python train.py --num_hidden_layers=13 --hidden_size=224 --num_attention_heads=3 --num_key_value_heads=1 --head_dim=64 --intermediate_size=896 --vocab_size=819 --hidden_act="relu" --norm="layernorm" --norm_place="pre" --norm_eps=1e-06 --positions="learned" --qk_norm=false --attn_scale=0.125 --bias="all" --tie_word_embeddings=true --parallel_block=false --extras=["capped logits"] --init="uniform" --init_std_qkv=0.0283 --init_std_o=0.006 --init_std_up=0.0283 --init_std_down=0.00278 --init_out_by_depth=true --optimizer="adamw" --learning_rate=0.00223 --beta1=0.9 --beta2=0.95 --weight_decay=0.15 --lr_head=0.0102 --max_grad_norm=2.0 --warmup_steps=558 --schedule="cos" --final_lr_fraction=0.1 --batch_tokens=32768 --max_seq_len=512 --doc_mask=true --train_tokens=168000000 --max_steps=5127 --dataset="wikipedia_en"
Each number is 128 + 32 x the weight over its row's rms, rounded and kept within 0 to 255. Layers, rows and columns count from 0. Numbers have three digits each. The size before them is the row's rms in percent of the matrix's.

# layer 8 MLP down, 224x896, rms 0.0833, rows 92-120, columns 448-671
099:128150124128160149134114105121118100174150114124081167111077161074137115134125072124105184189124165212042122151117155133104133108126171136064169163144118167063168139091103182126167124145139156146149078131088126113140069124159155155144097129129135074122081136218123147131118170134185110121158134130118106138095136193159146119123096082061145121119092206071117125092150048095091187099134167149058191120061152100059161169090134139055161128111103171118085063181135133064079138139172084176094117168119152193118182134121108189134066133149193134166109138131088146078136141102171173204085128139150123093105116041167111132115090125096064142125093096130104170124137013074128148148122
099:179112129144091145147169114067154128188125144154036162133112101098160120094118155081075111113089153096144156135089175103122170152118151123106093171121098114151172125049138114118138186185115111105061096125139127171123066061158125143112134133111160068096045144146170118108119145144142165085134134127132154111111098142118106182140124159117188139127107131064149138048091136077111109127223127137085134116150106098187114112096096136078135137144099097051131144120132117152134109153147108055117101116095114124143089165134182145079120092149100171141167103178118146122083123171113112089143094071168194108127129106112161139082107150092188111108094084083070114134134191070119121089102
109:131133063071091093139170204125070135105159142129073095145138094182169080135134174142105140125183127056145124152132132095144099086089151208129103111098199119127113156149169087124121141106071189167029171115126152096131143162080081150176115051126128131088137115105126119121108202114088187145093109131190113109114060096069100153112117138125142123113176088121147127137142213086107129115090091133200123110160118122145122138182132136176150112118115128144095073113181146127144105128091141121111136102100114114074163136130121158127103132140055036139160170111060127165119075124069072122132100159104151066164139090139111115114123129147162165157168155101162116130130137098133163103146
101:121120146141157137128140128162092116158092144164106127142104143116169119131123180093108166156076098120092172147116059155091145191137088160096152169129134131155168148130136142116172180113117215129159106131104135107157149149221147170126103067181108136117145154140091177178188127153095092092129141100185130114148087144136125134138143141160122164120128128130147148173144125167118101111107094139145145241183133114131139118116094149071108109106124107095109100164108112166116095130070080126107128191175212136158100116122149102147191113119087075084112149122080155103134153101093178143110125116150123149105132139163147121127133120066143083107129132150123112124181140126124133127133
098:158150131150130144137108147119111150163123086125140101113105163156130068130121104139115150082053123129175118136136129152203152165134130186108138100118040154074147085155109124061124107137136116181133137132140085134129118145156086148144129161197171166086115122131111140134115105122170117091159168144115059151092156123083098067115086126106087128144178111080139130129121155096110161140141187107103120143157137105147119127064175090111119155159132166099153132138152124137156079106093181111133154172157164154066167106105135129142147093058123103094151133175126116104172132128134147121141091080138177103154134151151152129125097076180158156123129132148103139119123168120121094168189
088:085085108163128141132121121155060149105161101145074109133155080178095084110127169106065109101147154195115148155124104169113169120128148136085108112167099074161118098131066125140123146119049098074105189122134115135095067130130124098125081144154151150072108094185151110150164143152107115195142106168187127081131153141150101132127135100120165082118077142122142127063205103115115137143153150080142131104136159142144169155172151200086149130134121149107207069183173129126177098151192105154119113112132172106116155126179114091142061099135126082154113097142143182120063149069177133089139093145182146150148114144177133127161168189113060120099119173162100161141126039204106134155187
101:106156255170162172136085116125140108076146105117184150161074159144085070145139147153108134131165128115141140084079132101107155123132118078095115135136172107082099145027167161182093148135138147136169176126120174163163162113135180116102169134107115130150095080123083077118128139117116042110137153107133156177139163157149134116105122116124048086130155141130128127151135120162188124103154168173107114127114154121156155144144176179127102168114123118191093206167091091115056152135077050189108109081051119156104081099160178111106169111104147112121107122137127075169155116125113055175161208136163071191061130066162083118101119129165167128120116121119136166129119157164164088127126
096:153110111135201154129068134151109161101164130047125131093126132134130135112129159115035138142097131114115079159146095101177086121164141173187105140074113057145094115111120117140107159134097181089138113131155155133049114133102114156124077112136153064129098176116108171098079114131117170129116131105081112143132116109089135062177143171132085138062194164107118136091146106161137105126134124181091125173137140111170122102125143064174111133108113126139138126076133149091119142139075102128113140130087208161128048090165146117164101161143185130088102111163110184112114156162137172118162092163147200129135152056149186126127193071168160126139128130163101102113091159195147098140067
100:092144127181114102156114150136134148190168137129213133139124087130053132127120054148129142120076145133109152101134133155089138162092112129098109166089118140137146161120131157137125105111217052096112114129241126155130118116119093110115078130128159158145175109111099113185140176200132111160150113136167139158119118150128131152141166053147140119177110065112134125156160154169117107123134139103142104102073137191169140190098174117080126056096177173180138105107115106156095127073157127127080143083129126105087170085117163130100099147090176143155096041161152103100133091109170147176176135109129105096092149159082145125144154131179132100134085062174148146146094122067169107108140
101:095128132189123085115113099114124147112156187159061057119089159090162111076140106143194126133129111119109116167145127139108133139100170160108112116066102115149109138140132143115124143144229171140127105131153074096142132130165130085140147149114097188109204148158149120164123161123132116162132130159117173113117084121128099167132181129141131152135139209116156132107104057155124126109119145116060091140237135094158118105087126133189151126134080073188124068164117119201118138067179093125149132119167112117093140126083091170162155087158211151081097192146102170133141082098168187131151089146119165100126121154170131120132148113177114151158120060100174144130174149163147144110144
102:099088111154137145166116068112124150107157055157169119113096164065145197093129152108173175169101192123086133054092133105116137118114128106169093082116118111133155123107100222109145108105105162100140159122135108123146151120148134130127014088159124140143109153134145095127110073121115170136094147124185122080153103110150126077141163109111106135122172149122140133118132149075127105171151110077145153163210144101113156204151117045119093123101100134129140130075169137087124165158145108107144132123089165111147126059113188134100130123149163143187093143120095148118091130098160121168149172103138080074164149114113122131126128121081116108103087174087117084110107095208111119128137
103:099125159144103111095063133142109127122069151183164150136128122132084154093134191181092153119124157134067116155096174161168108157049158158099143141135144130116158098121146171129197102118124084147131200125165099126118194144134143119085094073074122162126112140135149169139104089093152169119062171125118183163186100196100135255082087116131101077187110136081148131108129140142077172131139126107176119118132114124151075146177145136128167136116157175106144144068127140239182154151126131158088131098125134096133133129211146105085160084035059123137126158127134139109103140174143169128101137128146115086188102172113160140147099153105139146123112152132076071126128119118144078101141
099:153150172084054091099117089100119143086113121150088145159180153145128092126120064121066123166130114078090172107103170128094100145106130127109127148093159196108084114132145136120060092161121132156171116127073113093189158102155134093103067113089160188061133100111100093156101140134068136105140084137166100129144113130097175167142137154107114149118057088100128130118195138146141120091144106144157120106106101128101118139094088121162118174164167090119095180075166103105154110134104095163110113124156079121103116087129167118086123093082170112137163082113107097072120139139096058135149172160096169089069005121134119128105104161155186145114121168136113158123099063160148129160090
102:170063150146163128117113095135118148190113115100155099106138115122074154062131127082156135067129096163088142192122160137129099171071074178099149159148146157136180100093126194147113108186153072175163142120127184140105179174142065139165148097073138124193136121107173171105186100136171069115102143086109185118138122095134112153127152110138188114152181152130142122142119102125179148116083087151086126143172151128185164114131164125177141125101188154146106129124158083113152160097100116166127113139101107076130093102140104095149150071021088137164112093162097120113123154116167101120108180171144097190119133146048133132122172156079078147127094119131154071127102177075097151108082
106:137142131141150152111114133127100119153151165125098121171160135126111141227140172137042122152141141117133132144148131152212143177132116167134148153100094115128110164116183121113169128102168068130135120125173167177113116123120162160102084162180108137176119119073117156113152156116127084069135141164068215133126083078167097219123168141124121125149123123133169133064134117142122190155142143149085115119145079158166098133146143171102127157210099125169122124135173139137074134151119172143085111114107122071130120112160149193148142169121095086116160100122172144113158118170140125108172117144120155134118110097181137144158117109138146115120172143108130127125151166143116147117189
101:142071125119174111121116086175061087077113105166126059153153067118138099166122131156132193116132079084157110146123108130118098150165070137113154123118137129087044116089164150168144226119110145099149081113136126142083112112140141096138185131033103188156148155166076184095123086176128085148141105136129104094130119090108122133163102192150157106147137135132195121120138135155145122156144107164077096190124130099092121180186098133255103163178156173129166136121159134150102133115130098169136107152116164154123093106157088051151164156129095121135097143116139082138151069099134151119144161178152124109109133103137132129078087126058093104170101145177173146136141095130121100113107
105:162168148097082119122129088100129150133113144123159138126170120066186189188137106116119112151141144118087092103102106095106134126083145055101148136094080131140054137142108175128099131115124115152077116125095143149100103108142103106119100111105122202124096121114120136119183103099156098126135111129071141140185136033106140126140139101192169113123081034061159130121095135162123128136130125150101115080114067199129150098138047175157113139185129093101107110134144120144093168115127177118119090146170073087175041123119118130108144151152133131126110123130150125111144131099128086184127142194124147049115073146112125159167106177137122125139123073150123186127148073114084160120123
097:108152118128123095137150146098105125092171119004141108088125162140191193126129139190103137162127153120172149121109155157149112093157131096102131147165141088097098111118184078080146117203099118119077209130126106165135153098113114132136182122119096180125131115145096105125178089124152160115103102122192182210134129127119077181086149137173100138110100120186152149147089162123185094121143149127104135137110159135187139105093159125114111158129061112180105152175127127082140128137119192131143155110069167103143114116125102119137097099185183114076108094147128146100117132168086134168077161153104177111155174091188150133117083119148138116137133186085110088126140177128150084111136
096:062181113134129148119139143161113174173141163136152096078065051102131104107125091146094117105101129066099163151114107152128137142143114106127106073113092160090117081134091081122156104159112130152108145138054180094102132120145069086101163152153124140131141139113092167128160116098130075133124071079076095144122138135183116120097203130093096103095148121165139126150134087159106085093129150125102092139179123121097079136103131131126153122106122112105214156129082130118086148157206130156111130107110058134132160106139105117088120112152160162088133092115152092131115134137147149080112108100087124141131113139147125121164091175129121117114091138102100108130114108136065047144086
097:111116074158083189117075078118139158158140167179158149104135118141105100162142077162118188126102071182101132110110192160116145186091077116089146176182154183153090123102132104137100131117145125160169120132146116195117169128169116166118068149128117134097135137141131131094112078124137128185096116125141123131145155163131133082145112168142175125160104136138115126107150079174122118137155096196142124103173159141129093143214139175161172136147147134156122123205145082169173160103102118137127123123111171164156148119085098185147136063141155102064168153029089062150158141173166099130086080133094113125121075149082135128075179167117170111163109119146080135121121055100152088122099
102:097118086107157099102102054171139087073097164110152155108139122215088120110130166144108138157179122171143109125131116136103083117119061143066149069182146100093162123150104130211198091097130137166145163135099149142069142112135139124095143113075129135116131137153154151058138153161139080145107127093153118166098087124119157085146129200093088101134084071132121125137161111201091087152130137147153092134140043145134109111129142190181174153116142116126110187140136143160117176165103147186172102115067136195134116177130115125143175148080101163094168105138142137174150138143148147109081128135177138133156145065063123127164129155087058151156096087120104069133089133108122127137169
101:156118163110158099128120152128115077143105100094168128146111116142109134101124105133125136136125079108126094143098141058132132129084135146170110142093136193108103131116119115103122130212088083163171080128096190116120119088096150103145129208086111095177139128061140111113145108184129065165216139100104097148135165117091052083147175091168182147116157145147103130134085087130086153125171207146199112096135102153115156136062125163196036144147161136148074195072106150134149131102122076229161108101090106154107138154094074128159181148137093110100129146151182123131078140168136096104118131082116131151093104059115139120085090111059126127188158098138161151128133087078109155111082
101:099184128087114092113155206135136129101143138129179089112135097130116095117129156187057104101110123109126139179145170073162141088153170112182166171137133094138146167088141130118085173110097078151175161134125167111090201137065110093136074099154136142165123130194132131107171197133084190127167138186128180128112140118156210100057175169145175121168120107087159133162140174094124150087054104127155150141135116086143214120147137098097067124097171103173149090120154146122145103096121118131139054131102147113104085120154184131184112223118143151192164098127155146099094104036067096117134072157129161128124151091161112127117158185110134113079129081157142148127131132135067117128154
100:120130216090160108145123128149170138137137156117097069106124099154141135164130126091151151116198151111116136099153063117146144130152113112166112123079136138155131143147165112153106108084087091117123112125080117147106104157122170086128166151070164164146163136129131219105123120102137117091177094145145101111150129117172143114128156171115083118130137053151176136126082136168120101124136095137082157136139091131119089063129130142189166197111139100156091119089097128139144127132136217130157165095133167101108141145093120137094162180141104138134146138141162085128142142183135096155054100134187110179096148118151101130172142124139128148131145119122169167131166128138122138110115
098:185160092085168138189086111093155150148176102085198131134096170099069147111140117109144128162102123155140108139093154118147128090162126122191143127059172090137152138069128161114082207090129121096100167144147130072193121128150147180160163147052122178129129131112131142077214145113163113112121153098125152149114143076126075210144138096135062135121117125149167136097130183155126114155098109127062114142141119167183124104129117166152123183153087106125073158057163093090113129170112147134159137150090097074177102107135171155159055138120047092193092147147151123112131090124084134121164091205171123096158141099093193112111160111148144079057166129130114107124142113177142142132096
098:210156076104124111076158162080134146157179182119099146110151140105118112130145114163163141157158148144128157126146166145121157205109103125082142135187149118169110113210144137142095168115134149112169123139171149171201098120126157179109236163090082146172139091130147085104102114166145110141096146075094193132093150168102111169093135131128169151091071113081089126126148172104096127084133129165074155117096132154100167085099137149136140169152118174109132169081127165170124129113148100119089161108152118091148150095103128146112117152072065168177064136080197131198157176117139099184193094142149089108119142178164147132138159146138165136123105115100178125141167153149177155105109
104:170162102172126145141124141158128148127125092146053113107129074056170174125123117112193117148148083142195150164108193130103172175164139160139112113152105153089138150093129109158182144147110151108171125130088043095136170129135135142122147138089123096084046136100106047148184097210119197083062083166141096127120131143119174131227110075108127131139054107109083120139078158176112118077174037125148112074126132127162148129099115153158144149042158152096087148138130128136150079148108113093163086122130161080111121182084129160177119123132153091123130158114134141178130098177145089145132226111116145165129113130110118127078105076161114128117133111139075085121059099115137111111122
103:154104105120139112075103138138125175109127061138100118155148119159110178104135068113044077098122165124092142190122100123115140097107161136114101156053085093150159101169133199160113125135133115135054090127112041155115124101119177126099110181104121154120107132160153096118212188115148100127110128158141151101162100088111140166148162176159123097127146061159128134141116148188073144160189120130061077124096123111134112136158148113139190110085107050172118105172139144146138095129098150102146092187091138142148099129154104099072111141145140118161107168117113113134143148104126159171131105148160195159185126144138162135131084133131087107144104153107148097126145094156090125129101
096:097076072192120155110114108118113135113125130081102175132117125105179197186128145128107046099173120131028137078129163128119084124078163157107138155083098115148134101137068162127163118127157137127117167119189100139166165133127069160097138094159108154136123133133119034139106099052117076160127103091087080164131125110098161089081106112160094080152111103107175119142165100136167121167118128120155151100084172190110181123134110133128137143084134125093128140086093146125138139148165128092130059133143099133153157083157147124154131133159171115131092193163196158049130100088085113127104101108115115162114079147157254111165045144140146123095134111149110081130175100138116147126135